Part of a small language model's weights.
Architecture: no biases in attention or MLP, value embeddings, hashed n-gram embeddings, an embedding shortcut, learned residual scales.
Each number is 128 + 24 x the weight over its row's rms, rounded and kept within 0 to 255. Layers, rows and columns count from 0. Numbers have three digits each. The size before them is the row's rms in percent of the matrix's.

# layer 6 attention value, 32x128, rms 0.129, rows 20-31, columns 0-127
114:094146151115105123166126165096130135120144142080074165100088169139152164099157096146132112139150129141141118112140132111140164146174122139133139146128139138129149130128092121109116151129133119141130167136087098117101210117095091144138125100135103167094128158098107154135134106163099119117162126132139106098135135126109125124126099086100136128158173099145138158135090122152126168130096
110:115119159109132138131110123119138118135114125119147184164122123129142141098159087068178100094139111100129156131162161123121122148130143137144130096161154113136082138119079122146141154119100178129086133098159091120108171124122088102136128139112048134135139136154104136110132108115081164138117094162115114141137134137127113130131128142100160119118159084148152103132144087108103105146118
104:122129137126134137119132120132117140130129105127155099102146155130107137136143098156134070120131113163139076149058131118111122150151072086144092180128067145158126154135179148159139082141124124113118098078101126152114110136136103168137117156152130126110157115140128119150108131139117163123095108133087113096170114107164145118115137146118113183103158129099143120157123131136117112161140
111:132152145136132124138110153121137081132131133116090114168130127135130142112133161116191185163140118119150138166141141133137110055133132142136136130138097076118106153134142113130087094110123144164133175144140137142131117116115099111079097161147177093134069133129126152153120122148166103139136129157147084140099149174133104134118130141079112110117144171147136140149120141153142153123101
084:138129118145138095108117179102117094160158124148107117156167093127088115084128128141140137156108110100120139156136124131118119130123144104093095092170137116078162125132141139152125157128213139143161160141201114087126139145134125122102114165131153128127134137159128121097098185132105147139138148139179152118129117167125147110135116122089141146108138139127178102146123129111136142143115
109:096117122125143142163132122122125129127114148143159101112134161134197143147106132129118113143116085146080101141125153121117132130166074151127146135156098116135102128146151121158119149136138104082101102107122151134084138140153105114108122136157154195133133111092150145175137106139113104112108136140142124084086152099153169145129082107102100112174129132128134188141100123107173114133128
077:107145127133103105138118119119134142161152088097154192178120137123132108130139153145120107130071153076098125132120133114149139159118119138114125145171099144112109149117152131185143093159158121113159130144141132091115096092115165127114164145145119194150085123155149099151132137148110104126112106105122123103063162129134159106112144133147131125091164159115118122143164106121129123112152
092:114161126134097119115118104158112127108094167099101152167115128120102195101081119085150123141166118112090113115150117110166153142174146118132132153119158100119131123118146108149118118116116152168118148174105122129131135121152121061135117118088108133117187124133146159112164136156147160134128112166178159150109177146104094109102109152126123114123130131091148129117126124128137155103113
111:150119121112127111144123138181135115130113193137095162202128118121117115110163112106132129134138172130109135105161100107143130113096121145141163122127156110114105127143110116086125118090128154178147143178163156117167140114142119105139135110142107107145100125135150128148131154114145144119128134120145154187092107127100066126120141120164136060123058141120126135140127143127106143115116
093:125131088142116104134131122134145106095138121126140092148148158120075162128149131166147072119117161129121156123171108121112130115107138121156094132160077104070155130120157169106127125122162091116161097108147147147132126119137151132167129178125147134126146151144137142149151174103151148125154123093130156135100142139123100128117164126151108128121111102180176105143181119109089135092146
097:098115109133121136138127110144122123117089161126126176120103109145118107110118111106147063123122137151119153137149118133095142163138153117140133101118171125121088118126128105104119162117157166116116151153121171101114157120120105107103119104085087099118179126145116135109147096111138148136103129158133101171129135121102104123117136123094110066107139150088162058110152115160135088107079
113:119168166147134139129142151116131107131154119121135150106149099108138124111139098124161086137126142080168156108181147124122111171140122130089102132100136201138120166136145148115106157101132142117145130101151140148141085130103119095150125134155082157097120141148144083086100126152123105115146119117115122104149118122157137127161100121114155131156116129172140133140119122093148141212096
# layer 6 attention output (transposed), 128x128, rms 0.186, rows 20-31,52-63,84-95,116-127, columns 0-127
096:144114121148087114097146145107118095112137163143098147132124109090163101206133157088175154119137109106114176128148153147140106120134086135112137169113139122118127157102145115118184136136088148126128082110121156150148114161127111125154094122102091102153112119122102143165168100130080171120155167144152098142114158115160123112146128098123135124111146113115152133116146102117117145108145
101:108105097118141167162085110096105108160144114170104095106157190109132145093125134098124125095122147141165089162115129148115137135145172135133121141127149121182122124098141101147081133133097107119115132130147160125104151097136125125099177114104130126139127099104167130108095134115133136186074084125130119148158143147128133151128158132150157168087151152115156148133119103125149149114135
097:134157145116145098096091105134118105115122113109148065118136142143152096092135103117103155101109154134134089129134093115124134144137115166131136208096099129160142114122127103113112129151103137100121104104129123097120092141125172176136104102115110139087118150105129109148103110125105103154162150112136139141150133117138171159123126084156111107148103175124154151137066127132138179139121
090:114116111111098171116153156107135117110150126109125155119111166127104131140146182122128128173131149124121147117122113096117144132151116094107125146166175129162136135146081114079132149124132117103120155165114124162140102088140182096132109140138101152171187104088122199099132145139103109152133130102110113118110125140161141102109123133120097121144130090156139113122141142149063141106150
091:132155153126166104106167149131124125142162117077141125161144136150129118081129152185151124129149100130147123144110087147116138113139149079173159139112161131099140121134095155116092133135152096121146187128119114111149131112141115179099152176144118098120133171107130101113128182123129077175104109176130135110127109116115126110087120132140149107092121126135138096107132100119155142122113
088:104134128154133112139128142097110124110128118147135118139139136179115118168105145091128154144145153141086140128141109110072094125144125143163167127141097111092078122134156125127161141169120164133140056136105154171144148173119120114141225121135127126141135146141127139128113098098104113122152142136121131158154115136118127110131138158162105116131133142093103115128147098104101148065123
085:151106143119124133127138109123174134090119133131144116154165162100097157109108146124121121150118118129114127109154117110180104117153170129148139156171097102155149202101134164124101166108126134104128128102115139161160133106123110088161091094134104139131084117146151136144133138112161080166101156149127153088109109148134120136131148106131103133148093161142094130166144146130083137176139
098:151136100133089140116142160094110102117113117135115142116115139079107113164111125079157133147089153086147118121131155163145078159116127155131117155144129131124112153120094111093146138109132113155086116148124141138156129160126112133154083085140094096120114104162110143144128094120104131138146128155168088147102149067143127185105130116142093143134141140145115131153110197134122159098131
081:116079135148144211103120148105136136129115134145091175108167160072103146128116135152134128144147192131128143101171125134136104124158131139119102101145143148132090141153131136099125125106129088099169173111130138168171169154147112113110153149120107111148093100102136187123122150158103115122128125148150155119124166147164113151116127149093112124112115122117109137113124112140102121132120
094:119092122143136121152124157100153118119110098128152134118131178154136149122097154121099121162140192084107138136171158130142156094134184109140104151104148095156152160131127151117157153156119118144145145111127135083094146126098147167081121147107130100146127159121112157110104135145145159120132144129133119090101088093130145155102134126144133136111087129101133117123116097157178106138064
086:150121128138121109120125138171153125176159130139133143132137138122142100107098078111160116083110073131102125121117140107082151144117109116105141106116175165101181096107150108147118136074139117145167125131143123129128112097164128132149144156166109108122119077129130108120145087150157154136115100177168125160092138079133115115146116127152170148136162109149118130160151108165119152132122
085:157133148151081154132148153134197140159141160112128121141120138175104102118132116135149147127158094128110132150109153130140121110128138144123112151123162138097085119157090104129101108128165118063113134101141096143142109163107154112110170121179101121138149157138123148104146119120115097170119087124116158113114182119119122123144155127145136153135124147150150113146176126170147102179167
083:121096109122122127136137104127123147111100118203133077132098135073144105156139147120177098149167138141116160122101164149114115103139108127120117146117145131099151104092123127144152077184098150135135121147108174124174123092133115128195109117118145094121129149135121112120147105146119136142146151153146125154114163132102102120161123130138081136134161139104108138111131153090100165122165
091:126113083116141127100124115088130105112141120165089128114129132125131140089168168131139116166123139152115137155127131130148168083116126152124131187166128127133126129095134097130124103122105121158117135165113110105100171155130102139117166072150125138152099106124126125106129111142152137179095183102118094129089135156084125151149134165109092132115127124126114164088149129160105180132167
079:144137115138133068147108111146153101166109160122098138134134115140139128109077121148107137118134177157113096117181115131162121158173117114156139176138132126149116111201132142099112128143106141127148145122154151103133137130133162156174134102106115131144166108136140202140140137142113113089143128144121100145147136130128104140088124123080139139162097101172126118128100147102095145095126
088:118153103101142162103142148112110164114159073113105102110131147117115143129162143103088142109111181117122146119122114159137130125088125162094108147137132154151109148100155138118130188129142090116113116165090140145116127106124108149107099114120149173149131124091154112127084145158118167162114103127133109090111103148123195099143153098097122126133112125117129146111101135166128087081147
091:136146152132142161090134097103087130102110090113134146135176094181102120091128176138106108121142102135115133118156129138127128127124132143109125096091139103128120136140128151114129191117139132165174133157120110073164089157142149110102104129164139099116150132130088136132073154111142099143127125152133120148082104138158120094133137106165155147159155111099135130121156136170120151104171
087:142160155152143109144139183115149114133130100082128157136132135165138189118116117120129128176178158125110099116146093134129138164131111119090158113140144112144113120145165086075149140156107159124098112149150137157127151135147133122131171141131100160117142133156165130126122167139083126104138149109109162166126148154143137096101102114160104134139136155095112101183102102135136179129125
081:176137153148137126135124145144166128085124098138144157185124101163116159139140144136108076116141150110130096090106158132128166103124135081128158175130086123100119138127145120107135125158147146122113114167132148122125165138133132098166139096156161154141095144138115089140115136112137116166089164095129170130133102116115124115126132123101075169128143176105139135190125124133130127160155
096:135137146118111187106105122113065136139131120159128127133140140100118137128151130125126150127082136121164110131090122136158141142127116114127114092133151220098135123067128126103126111089119082122074116144145115172144121127127103115126157140086132124141133109108100076100121121108127128131108077174156150129117144109133165130186136123131107101135166112148120131108149121119137166123108
097:157129139075100162115108116031133125119123113163104106132156138108131133129171099133125085113103153114114154144148140138097132092126112124107109143164155148118163100066128119127144152134108119091125124110156101134138127127103105160153157119101078115106143156107133104131115147147123138107079093109136130135155099125108139157153144155090133103097135157115124101101131107158091116106150
084:157155139143138120130161156109120135070133096134130130107138158113157136122091103112097103141140166108116125127144135126158166144126134108081147150163122143156116117078148152098163161139137179151162132103133105092135123130079115134117136121091168129163114149097122125122142121149168139148099168132139168083141131070128141176112145101121137111112115115103124094117155101169109161148111
084:124141137118146156124089152134138144143119090176143116092141143099135110118133114142102152067156090147103124176113143115083141170116131120084125125090146124141151130079169101161076135106131114106119159118112108093136099093123112087106128142135141138146134109158124128108081109115146147153147115158162097085099106110164159147145110135148156137092146144126126167127162093136150138134133
094:147156156133126187115128128116140138171134122137065098133128108121084158109157121146140151112115134135180141151137132139168173125111100139101085159105160166137100172173142111130106099100132130124131157094117089115134140131102169145109136137157099123108155103128130100114133134148143104131105106133089131112129130118109123144136154118077135159105133122101113120150102172201135140162139
114:097125151152150122112134132146139126117146109111133106064118122118130146113120129169152095122116085140124122127134081171096168156122115113100106118153071117130151131125174176104113140146085144163115088118127135115091102149117096156109150120147179149134081169144166119143154112116104080135150109154105091109105166124140141102111136130136122129102129133148144175151131150091131104156125
095:140081175135103145104095114137109133119133116118131091133144150129167114114150106150129142108130121113145151105104113090161112134126138113132153131123174125154121155071140098116101104142139147138118124130154107112130091098103143163137150118146134131116105118104137108144109112133090129114171133184157145115137081162123146114092120099104140116120079057174082092107142128156158084095137
112:137079118146129122147122111133130163134143123128115135117123135117127117124113128167106138127112160085077107106139114102126142111183177144128111156124070155069178129121131180124125121106111144110142165116142119090151154136119146151104100101147125129119162117121108156144133128119101141158109181088155146149139147120065110141152124154147077165077131115149131135147157143116136114115093
102:120118122125149135092105138126190109132095072137126121160152096110186124128161126114148119125151129086099119123149148117142072153106148189142153113123115123135111127153126094136143158176130130140143093128094123122084105109157134108111118117110153128099133123149100161143147131119139162125156135135141115177178123184156134150152191117162134155158151127110146121108128159112117126119130
129:123118099149119123140149126151093131122122148103162145134079082143125150102130137136112131126143128107106126129131152118127128159124146174099122132100084104111115170142104151112133116135076152155099124126095115125167131144145116103135165114126144113164072110147115105128164084091105156129120107129094152150120147099161154160115138128094071112079159113159132126161159108173172100157146
108:104092114148138106077131148084146154117160108133159126130130106110116084136139107137174121120143101099149151134122137140152132147127112205139146122126104140126156103176095129143169173104116141134113112139162113131126168120121091121140068135142077106117124131125131155142089097142150107165137144095130160122167124124118116130148155151066111141106161117112137169162122116129115150152146
106:098189112097120131133137137130088105137129176142105130118111105158098153109130134137127106119159149168119134124108095081119146100117130101148152157118149049082112117154106126118129160129106147128107116108097100141102153151140118123154168148123149100103132145111048090178148155123169146152121131165109139125100127137108130113104129129148106134098131134123127101154146137165142123162136
117:073138142123107125135135132091144148126168158113128099154103096153104131156117104114120145105149108140147156151070109104116113069139117163144107123108101134165123163139154109138078096152098094152109119147082127151130111156099149083114104122116129141147113138163158084106114108115176100130112146119133124125141139154126168109116117161148125125059128096125117124114141132126156111157167
130:119139133141078138089115123149134100096102143089200138120118098107169137131142148123152139090111125150126091096140113147129103124129110132110158159106154136122106155169099103155094144121172118128139159148127144140155125124164159146158085136169196139120150066115137130141154122166145174127147140090118144091134139130116147104163160140120126138166111101132126117130094151135117138111130
108:127125135133080100120129113137095142122155097109179170124109145141143151135157150154135114105099114137144141151103145115120154114131111125153134214149143161114143102143159186109136134112111126124109151124185107173162152106138151120176100171135129123122170140136179163108114140155121095128152155116101154114132117168108119118118156122131099120095124095156096108133129126135126154111091
111:105139125161093131130190088080089126110168128128120138127126089155155131129130138134117139124123113099122132113138109150112101143096108169138091113126093126167136138152141128121167131089128136109150187125114154137093095115162117118128087103180135110144135095132139155101129136115153137133135102119123142173103175109121129136124167126100071120164184165115123141137116160108113092097139
116:087118107140141110150124154145136120136139122135120156122126153085143105127169126101111110138129096132164148152109164146114156102123132122131158150167131102109090096126126158115137141166190164147117134123168111111149159135171102166123133114134112105105146131122127129140116165133165103120135118099133086166122131130137115075078123139134133072114120186095127172074122124099111139077130
096:080096169139127098128114151132117108100146101150135134127078124110152129122134120153084110115165113127141122128158123135126157151094188110122140131139132145146089113090145128126117115147130124149152099115110110105161119154173159162112155101162129128117133149169168129099115097160123134066162098095138149147130154124067139130146135116125131136047116110142112148156106150113150124109108
098:098146124125115170134147145094134133164090149085128109092151140143136108106145142115091158113114119144127095129116125125134127108139093119108148168101167157128089127146141142160126139125138135123174166131107157164122121143152174147128099111142177149142099150120134106123135128135134157116124162170164110116071124146170116142106105114134086079102127129080104161091118132143152113115193
084:142178090155125127132114108135110140146138131070114122150132137104138166097114125110130157143126145133163143100077147108142149085140134134161113120140057086087137115141164102124100131158116120124132123083142089111129077141127116102107095120113160140163134145093116138111112177114085112178120145150122135122146146114114154132113151097101102162149131133131141114132145144175091165149135
101:147099143126085126130109102142171134097150140189148163173116150121161131075142127095122103131145114117089138122147136130154059202125152136166124072140130168172143128116114115136150108147144120102131148129157130149132129127155152143172147119113097133081133123140108138136160093123109120095134149115122132130154103140119118108144156126165146132129146098100141103110173111127111116153105
104:089120132135133136112123135130150167165124110141152087148107097145133148145141167127168146117164115113092139144148143093144096135112148170127155139110132154109125176156109098142166101124099153159080133147134168161158149120127121118158133117136149126141073121182162110149128091130078124122135126146055123112102153124169143124152166112103128106098125109140153136106099139142156118140156
101:118118119133073118140112153102102135126114111154122122126158126108140135131161119149155158109124094056138174124152175145164114144102154138138134113106120134135170191126104145114128125119130126106060139089152075110138096152107134130135082118123137095119122100141140170105123124149156158140110154110100134143104127152120125104169140120144134156142132120161112149162091170167108095142136
102:120103108082153131098120143132076122155099124129144137163128119103087125116098146132151117135173127140131092110142140164153174129120110101126154210157161128134107147144120129123128137134154175109135096152092157171136139099127177119145147138160176124110141120152126107114146159116127156153170161169136158144122176101128125136125154106152127118153165117116131139113120167150166143106122
123:096100151142158137102092151119123131170134096112159086127117073137122117164098110158109128150181137166160080135126152128149101107106163164138125155100122105130129118157167121141132114095119112127137090131098144148120137118154123068120171097161118130150133122171135130121119181123104109109136166155121146136120163170158127105136138117128172144116116129120137135106122171150170111115158
095:147118162178136129096104112120157105191107135124148164091108139132196109117124132124119117097095129126116184128104065117107118168136150161118163135107148147127110119160124188139183130131133135097099143134148116138108165167103117130135174141118122156149118160111133130160133105169130123114142134115101122113133103135072103106135134111117164109137142104135135102099140148126151124127099
106:129115123140174099094108120121120121161072096106133116129092111129116132131132149108164133083129150159150092095128140143116180086130118128134164207146117111082109148157151150153108142114131159113082137169144102111158158147162141129145148137137171146105150120163155112145149141126150127153108121140130150119135139098132133153130154098161107146177140123114114181141105142117113153121099
102:119115114130125146138144107100125152140111108156094161081105101096126101139148140117126113108130098105109156112151097127155084138109130171149126065126147093140102095172093159129156125078158126134150125146146132127135112122137143148154121090133128115112136110097117158116117131126149122080166108138109132146139114206075069097159122148137124118096122140151106114139121176106141115143106
099:130112101106121119144110128144128102088107148103081141125123136095191154164126108100129113114127101119117117116117158142127117110145105111139184167179112087108113075153134103138160166140132133096144128161157147140122149133151102164151142135135150102125115127134119134121127099113170119138138144156188087105096125126150135171109192173147121133129091119138122097088103122105134157123112
# layer 6 MLP up, 384x128, rms 0.145, rows 0-24, columns 0-127
102:102177107128187148115137119151136169126141099098128122151120134123114088112143123102106131116161092140156111131104149106111148086087127066163150109111138128152135100126133105140104148100120108129162168132148129152130133106155122130105123094129133101072172103097119091151124156101168090129137119107120148122104106139146145128138111119156158148137124149113134112128129123213131124164166
094:093107140110145139145127118139160160150107130129166144122156132148109121110104123171084107127133128087169135143151155095107129133156120120117099116115136129130104137153135133129132063121172095116152179115142122150124098130155132118108058089126114150099134161141087111135077182094145138130177126150150086086155162149130138148093150125133131122095120095169137126101126132132143110132109
098:129158122105150155079098129109101145165131076089085101123108129162152144109138132141133172118141097129068109156105146121111132121129165126120100097166161100151134063124124170121135137127153125074117132135132114096085094101152138148164099123112113135133126170136139141106102136163126178128128128153146109109136172119123139120132123165086149131076129116123132107127138157110149124138110
094:177109107131142146073090117128111162209080102132124155168177149173124123125119094148135145140127159121130163138088084103107165137109143137123119129123166105143123132127139136141115139110105079142115123137129144100098148129167096125125132129157099134123154137086135097175130162121135102128126101129137149150120153120158124130120150095165099090126122176121104119122135151141167147149136
094:117149136145130138098119125125138152146122125108111131187190151138107153164141090130128151114172167142127140128124100114150096134157128092166109110133119090125126134127179143098121164161043132122112114135126108148171079161141134184111115129148138137126116130104142094138126129137111138129128148159137089122174125143145134148131153115166103126098145109124141107122149128134118102096194
111:095118138123151139109091120080140143128114120127120104120143171180125124098128096160129134090140151125117144155145136102119164134119149135117133105148177100144113109131111135122142144114103149115144121134086089105130141120123130167144118120136095172131121160114165152096095100151139116142148122117085194112179145137146117148129174093159094119141136083073087128154133150115128070132142
090:128162135102165168134121136125133128134102120108069093170135103145102108104138124101115157119113111105150127133063111171146123136111154108157153108166141129113151149141128179147114128117131127112163172137095155127183098123123153110059069124158143113138148121115131117118141131123154137120168105131151140101117124158135132155143121124121159139159101145163100118169104136165141134149172
095:156159157115154124099128131154107118199139160122110133144117134147152133114140127143133112096141130114140122145111090114118147140103089127122135118134188152111124070144125140119132123110164128147122155123111123081144090132131122158088138158155139119143125102110216123139097129167127114141111108155107140104106097127135148146136147131116167102103057131115137088117106128119159098175161
096:113122099091122160140106136131123149128154103127134156110153116135154162141105099154138120137149119149097163146136143075136140110142124139079108113113162099128144136134134153082130175132163078121117113116131132097161140125146144128085151082107083171144170154087134101136124143130104116163095081105123149141113113093147121146122128130146104094142127162131111130112132158164059102096100
096:094097103121125162117098133145182136118147122103173125124124193139129112110119117181152130125133082122092144123122107086095135119181075133081162123151148151130104134149153142121130115112126133126128124118163110109152130154117117139185108085082140117138144136103125114161144112112093169121147090084149144127148148133133137124113115134085146116110124076128123115137131146111120127163181
107:120147106140149182165126105121132137109138130119140126133117136202123093140149098132087106140176110122136131163149144117101152127139128143118130157116132121142136125172119123147089114163152119151143159131120148135118129138150124142109097045167130140129121117084135115103128116129146119135138071111140099100183105125133155153113118182117114148128084122153147099153083151139098103159163
096:114122100123139148134104093133137144141103153090093190158150129173121095105126133116135127139134176151127094140123171179100140118165116140110119126130123108149093095132135105142120097130134118151140168168150133126128120105130132144102132116112157144169146138149111071106124148090148117126108075147128157084114137176113118131112148149124118157089066095120142087143157152123160100116135
111:136160101110123155106103141137090130116149097077117154133162143158127143135162090136100135120129147153129125174159137126105087114099082156130126134104109129103116129123113171097132128118139096112172155116169114135132123174063137137083073098140135158130122192136135125134105135114153133148093131101109137138181098117117145119141103117118144109134132122170093111128112170128101130097116
105:134140116100103158111116120158124119100106106122105154162130172118139119143103147136109145111134109093112094098115123125147136176130141128098116120138172148130114084143168110087091151111107136122110142121122114154113112116148146116122093114133109124167163105119164118107102151105155128169164115092123174119095086101177152136067141112159123137163074122115089121180130139139120130169137
095:110125105160125106134117093178173124134060139118153157131130124146108108106115118178086126118138137127148124130158133113090100142161144111130133115144104101081102111181130154133125153130123120126140112123144132119153164183165117161117135094138140153099120119126143130121166148112104102112127109124148214093131141098128158128117098143114137096108072125140186120132120119113114117143150
106:129134121109128170130102128113132143141130131104117146123132136121097144110147136125132139102123122132129098140097111117131111129146127107123104085168121142157129135160158119144108139103162090100107147139122067143103137148152097115107159085171115124087120135107156119153124214159144071140124109154126114111121109147090145109105099206140136108120081138105103117116106171164114097157131
100:153048101136114127139130112130143134140106141106172110080180126119123149122116077135137106121127112140122150105146146140089094162147107113112100103124149122145132083150126164126113154097122123072143129133115143138063179116119103126103107113135111131088109121156128121125101133161152145120118121138119167139129092116109111166148137131132133145060109126125165118111118119097148103183118
097:112112120130088142146113114117128140145116112140188112112120144143145060164129126092078169073148141129101132173133097100104154139136122139134100107095106161122143090124168169134136137165123091128141121134115119130145123146151153129142140128128117114150130151118126127125130115141065129127138087111130110114165116141106146149086120131117130102106161119101062144085154136144100119076169
098:093110106138139116138105108115156147162100156103126086138124091128130125145103080152099078133118118126106150170156114129090138132154151086120122123129160109144133140155144146104111148111099120102105145139177159100104182108161104116117093070120137147093135148128133124098145099149115145147113137150130171121176102140118134129145113132179117115088113122122140111148094137088155131112185
093:158128114164139117096121130153153129137158138101108132160145120143142128148099123126107130086201117165088070166124114124114096102171078118111102100161150099104109122140148150124116121111144120137134148110121137135114137118114180122123145099174074126118142141106152144119154156150121094131088097134145157155172129118123114157113115146186106151132130106160120101123128093123148109083118
087:127137112100127137155107114137126145135126077110094096099116161130136180076155125162140126111129120151140121146122119132178116103110130114107123116143156126150151145079120146127117102109109130123135189112105106154090128129146129127128107159090155084112110152153107124136069111182160134159138135124135092144185107183176114151150139117131108112116110135117102105140137083136090113101128
100:120127100151128159119120137106137130119141111109116142159130167147160147119120145123100172101094104136114073173154132110101140134151098111145087092143139122157161096150132125101111119109144130095109100077121082073110112129136171139125095129071073097132137141122132189145115117126145125112139106107167127135114135146126123165134129082167152120137140092135152125188126148118127135109122
104:082095110098133167129082110120116132148146120106133101119132123151119148104112099136140157114120152152106070152177129080144149097158096105132131102079104136172156140121164133155126115146122100102138130104085104099134150137115131126107119157126119153122111129084144101147093170110122140136098114119155114102124127121170142154066117130126143092091155107107132105131139142111111066154141
102:110144125089155201102090121103104151153119111083139139123115189129133132109135133183118114141139149144130127128164105110133097117106149130136121105114158201164148145121143136118107134109129088156138118101130085102114118142138188146124138160132118141116166145154126123130088158142143125139094119126137136112100125164096152131093107082105126094086115144105131130084087123142114113123128
101:129164117117151125113124102169160152129131111104119136188136115149117177114124084133129095112122132154108134133161126105131122079147102132106105163140123143153155116138124158101127152105112093103109111128133131143161129155161161122122063105155093139136113149133160088145137126131143150173110109084107137119148173079132127121110099133116095093115176115165112116178105127135146086127164
# layer 6 MLP down (transposed), 384x128, rms 0.143, rows 0-23, columns 0-127
115:149102154132089137139095149142142120121135163139140091069089109155138142146114151103167143114139111144112135130157153146155136132160140114145117124144141129140090168202126118123144114174134119142156121144138138108106102158143191132106147135116140136143112153099141121102149112137121134062098111142137061089102129104119096142101162163110125113093157141142150131105131121140151173131099
090:136144092064121192118120124115079179135071109171136130078128104107140128140110141151095124077111127114132161141123168146114137138106143118131172119112113140110115159133152118122144116108135155133066111100124117130136131117113141117128127127130132082085120094124093138143088156119150108121116141137143088100157076094113147106143100115122098113109103123132099140094105129163098122125130
096:127093131153122135144143108129126092118134112125131115113139128086125130188146174151147130139113190113110127101087107154153134163106124130121157124111104155098110126100155133113150137138105130153114121154122119180158129116132153074089147096155122177157102141069162095110102123111130085140159131103134143143089148148115149116097108129129143117178147161110103133103116122148107071117134
090:121140127113106100149100137133115136110138126153111120134123116125169145112135138147138162193151071110088110121125118091160128126100144139138140140137104087104129118169149124138132109127119156121169084153100123086131099110075140148152141128108164134094122113136126176143139110151110111069092143157086099129125099164155129141117116165131096140092087181161106159119107123116132158108129
085:123150111117153136120195119104123136122134116155121112148135102098156085145119145148098131136143139118154168117110115141177150155108155168157094116150127138134107121084109140120156142119183192126113134110121165154114103096118133111144146163127119158159138094163080119130156175144139094152122130157109120170144115127150167105120098160096135109144144140109170142124142144157144124111082
113:091156166128178102142118113109134142112112136121141098092132133114124157126109145154181136109115147140130122140153140072102171142134122115145147115161148102160135101118116098174157137098125149090096142118107136135140137126127086149130091146080134168055157154112114122146143108163113102126171126125116161134133140129142116153168167099150107126133114102091132105128114126086163092122106
086:143163111112138117136109131139081129126122116130177107138112127129147115110082092158105094106135153143135153113144116136125123193110116164160120115121137144142079147107108101114175123158136157109117069131133151096139111085085147134113121141143102164116150112113160159147156110133128080079103137147097136123110119112086165102143139156127139107076132124096131096064121136125118120133136
096:067116085139141147133108139121120181140108144125158102084084123105131104133112145169095164157120134079102130103140148128106092079122135099177121120171146120130152113136125146113106071156094155154134127116115140146123127174099079124133143141111134111149129099103125147133135136167195081117143147131119102152107117120120134134146115147125136107143148105128104123117112139117133125111067
099:149151137110117104129156135143177119096113136170176124143105127104124117111145151140120075123163118144117136129154146152130161090120117084148145120110081127119193133162119114128175135142164128113104097063137122122117143164135156151153152128124112154123124128149080150138124120133110088113087113086096095127127151133121131063180120107110123159118115108134131121148157119127131083132123
087:122119129120155137126163099125177118138146167105148145102112110086120173069184144073092136131102143127153195156131118157170121138113134094120165127088100138124100103128091142139110149110135164150108132164116147123148126095077080087138136123140122155161140134151128118127160114118110146136133139135131126122166137117092158158145143108092126108118141132139112150127135096146154121132161
105:145101146122124141151133146096148110102126159149099144105131178124106137145095115180116116123103090103134125151128132168153116091145145165131115114121126162111151144142150135122154127172166136057139165165146113155102165146135101164123131117158143131151127118062118132094151089144090161147132153132150147111093118125125119152112131149124129126166124083116140142107190135159094134134138
102:151160134106079117142145140126166112131161134122114114114129142111125120118104111107136106181143133166132139150112173156142150107155155142133151104177142123164109159223156162141120100135120101149147159095151136167115109123146157124142075089161116140128102154117131142162100131119166150117065098129107121143130140138133079130109120100105164118110116152137117115113124101134123139123133
124:114119130141109099101123136130149135116151149125102157118126122106118140149070163120115129135155148147165124069129082130093104114140101128073136160122130161136125103151112091102138144124098155150125100154081116141131105158152145148158138123138157149083102131178152123126156088129112152141127126162146123123122165100172141116158182151171142093121109151099161137144151100124130148137083
108:149140108087121142116118156157092123108113118173165085084129117119142131141118115154130177114145106141093097135131131131145127168146128128148135156143061116124118116128110121129142103133106138084128093107118125118151119128138151192141175114076160136150094091110121132139120140131082138100077142125090090093136132143124086093152133150129132150167109123159122142147139137111177113165115
087:136159109107134126114127154065151074103165126137116107138095161114151148149138132112160142129097117126169151145098158162103166079091133106102154166128107153150131130123113096124139115108130102177118147106125100156114131093116104129117126108113117111133137138134101081122170122088137137116142147103134122177111112117141092121123101104124145136128167147151122157119179128162163137063139
111:159089141161128090167129123095124155144185126149169096117128141172131127119065085103133131157113125150133118135083122109155106066149132114138111103110131125138123133118127140153156154161118089091121057136112138149100128146127159127144121139117115127147100154145113077114126114154072157122138093147130106140164136102123136119094140135129122113127128138130076109106155125123110110083121
102:134135103104143117101142174130109128122162104102121080161111124116118114169113111095125116135155174125127120143114096168105156110112090166149126142128127096124167140103103119156098180159138103163135144096138104128125111128154159125138130154130158131114084130114144117147096128175113134160134142135163082190106107105133115131119094092095150098135131160127112143136096113189106160114140
092:126135158152157128108205124097093115143121148171092143145127133142115102165167128149123125125063105110137200091141098183147158151138137085128137133162144105143178111050103118146128154135137127141089140117115136127142124112151129139113135166131146095123137109189127153144148135145140126093112143109114134134094149118131134135124145120100160125115114125135133147133122109151137141141142
095:094118182101112143061139131146165078130122108152104126173071121094087130153144112126150110129096162087118140131090144147101134115129137138129130148107137140146160148095109100148082180103117124156152120121150108134127127110118129102124114110080115136096132146143145094137140117172133160130145137132099142173138142133091140134111131103122134098136142120107126151115090067160164124105127
086:112150113154128152124105104133098128121124100130113105101107130104128086121107153128159144103103098117165130138111146151121151165124133138122136148158171158092068145139123119148126090132141140150083110090069133170133127131100092120152138093126132155113124069092083148164122102128136157091113111095089117157125124138142102135136107143139199161143140142106132121143140176110109149129110
077:098136121156124132117138113143074096126110141160169138103087101149121112132107121086105173181124109120105127119106139116097115139136139138143139142102109131109114126092145102099142149153150165149123096151146121132150127118119105089165170120134124159110160116122119115133155140069134157093154101130107158101111138063129119143079135120109131109187116166135161177118159123128149087137125
103:129101089145124169165103123133113117150130132144153118097124120104169130113112124132149166183088126119113163144143122106107105120154125117160087152126125086116159115211085132144121097125100139170148097120119141142111144134140107143116133162079115123097133126109089175114138104089132112132086078165095149118131127121110100138118129113123122126100179100140113084113137134098111138128124
100:155151130112107126127150142114108167115167112112142140142141108107088105101112125120167110075128111146156134154091180106127130111096119137088136127141075092104134153063146115103108096139134165107107110124156143168089175160126132109089147101134114091107134126121144153138104138158109101143165162126154078121089124162138084100117122132138119123157126133119111152163110143115115150130121
102:125100116106143143088134128144100134154144148202135143117126099117094115104090175122122183131129093146125116161133161137104107127120175120121104122115150106095147098142134101121175127115175113091130133116122118127128132112113168148121113091136104086185120139121090132143085114128123133113138147169140123056096126146132112132126133135092112123166149097173106141132134123115148172110117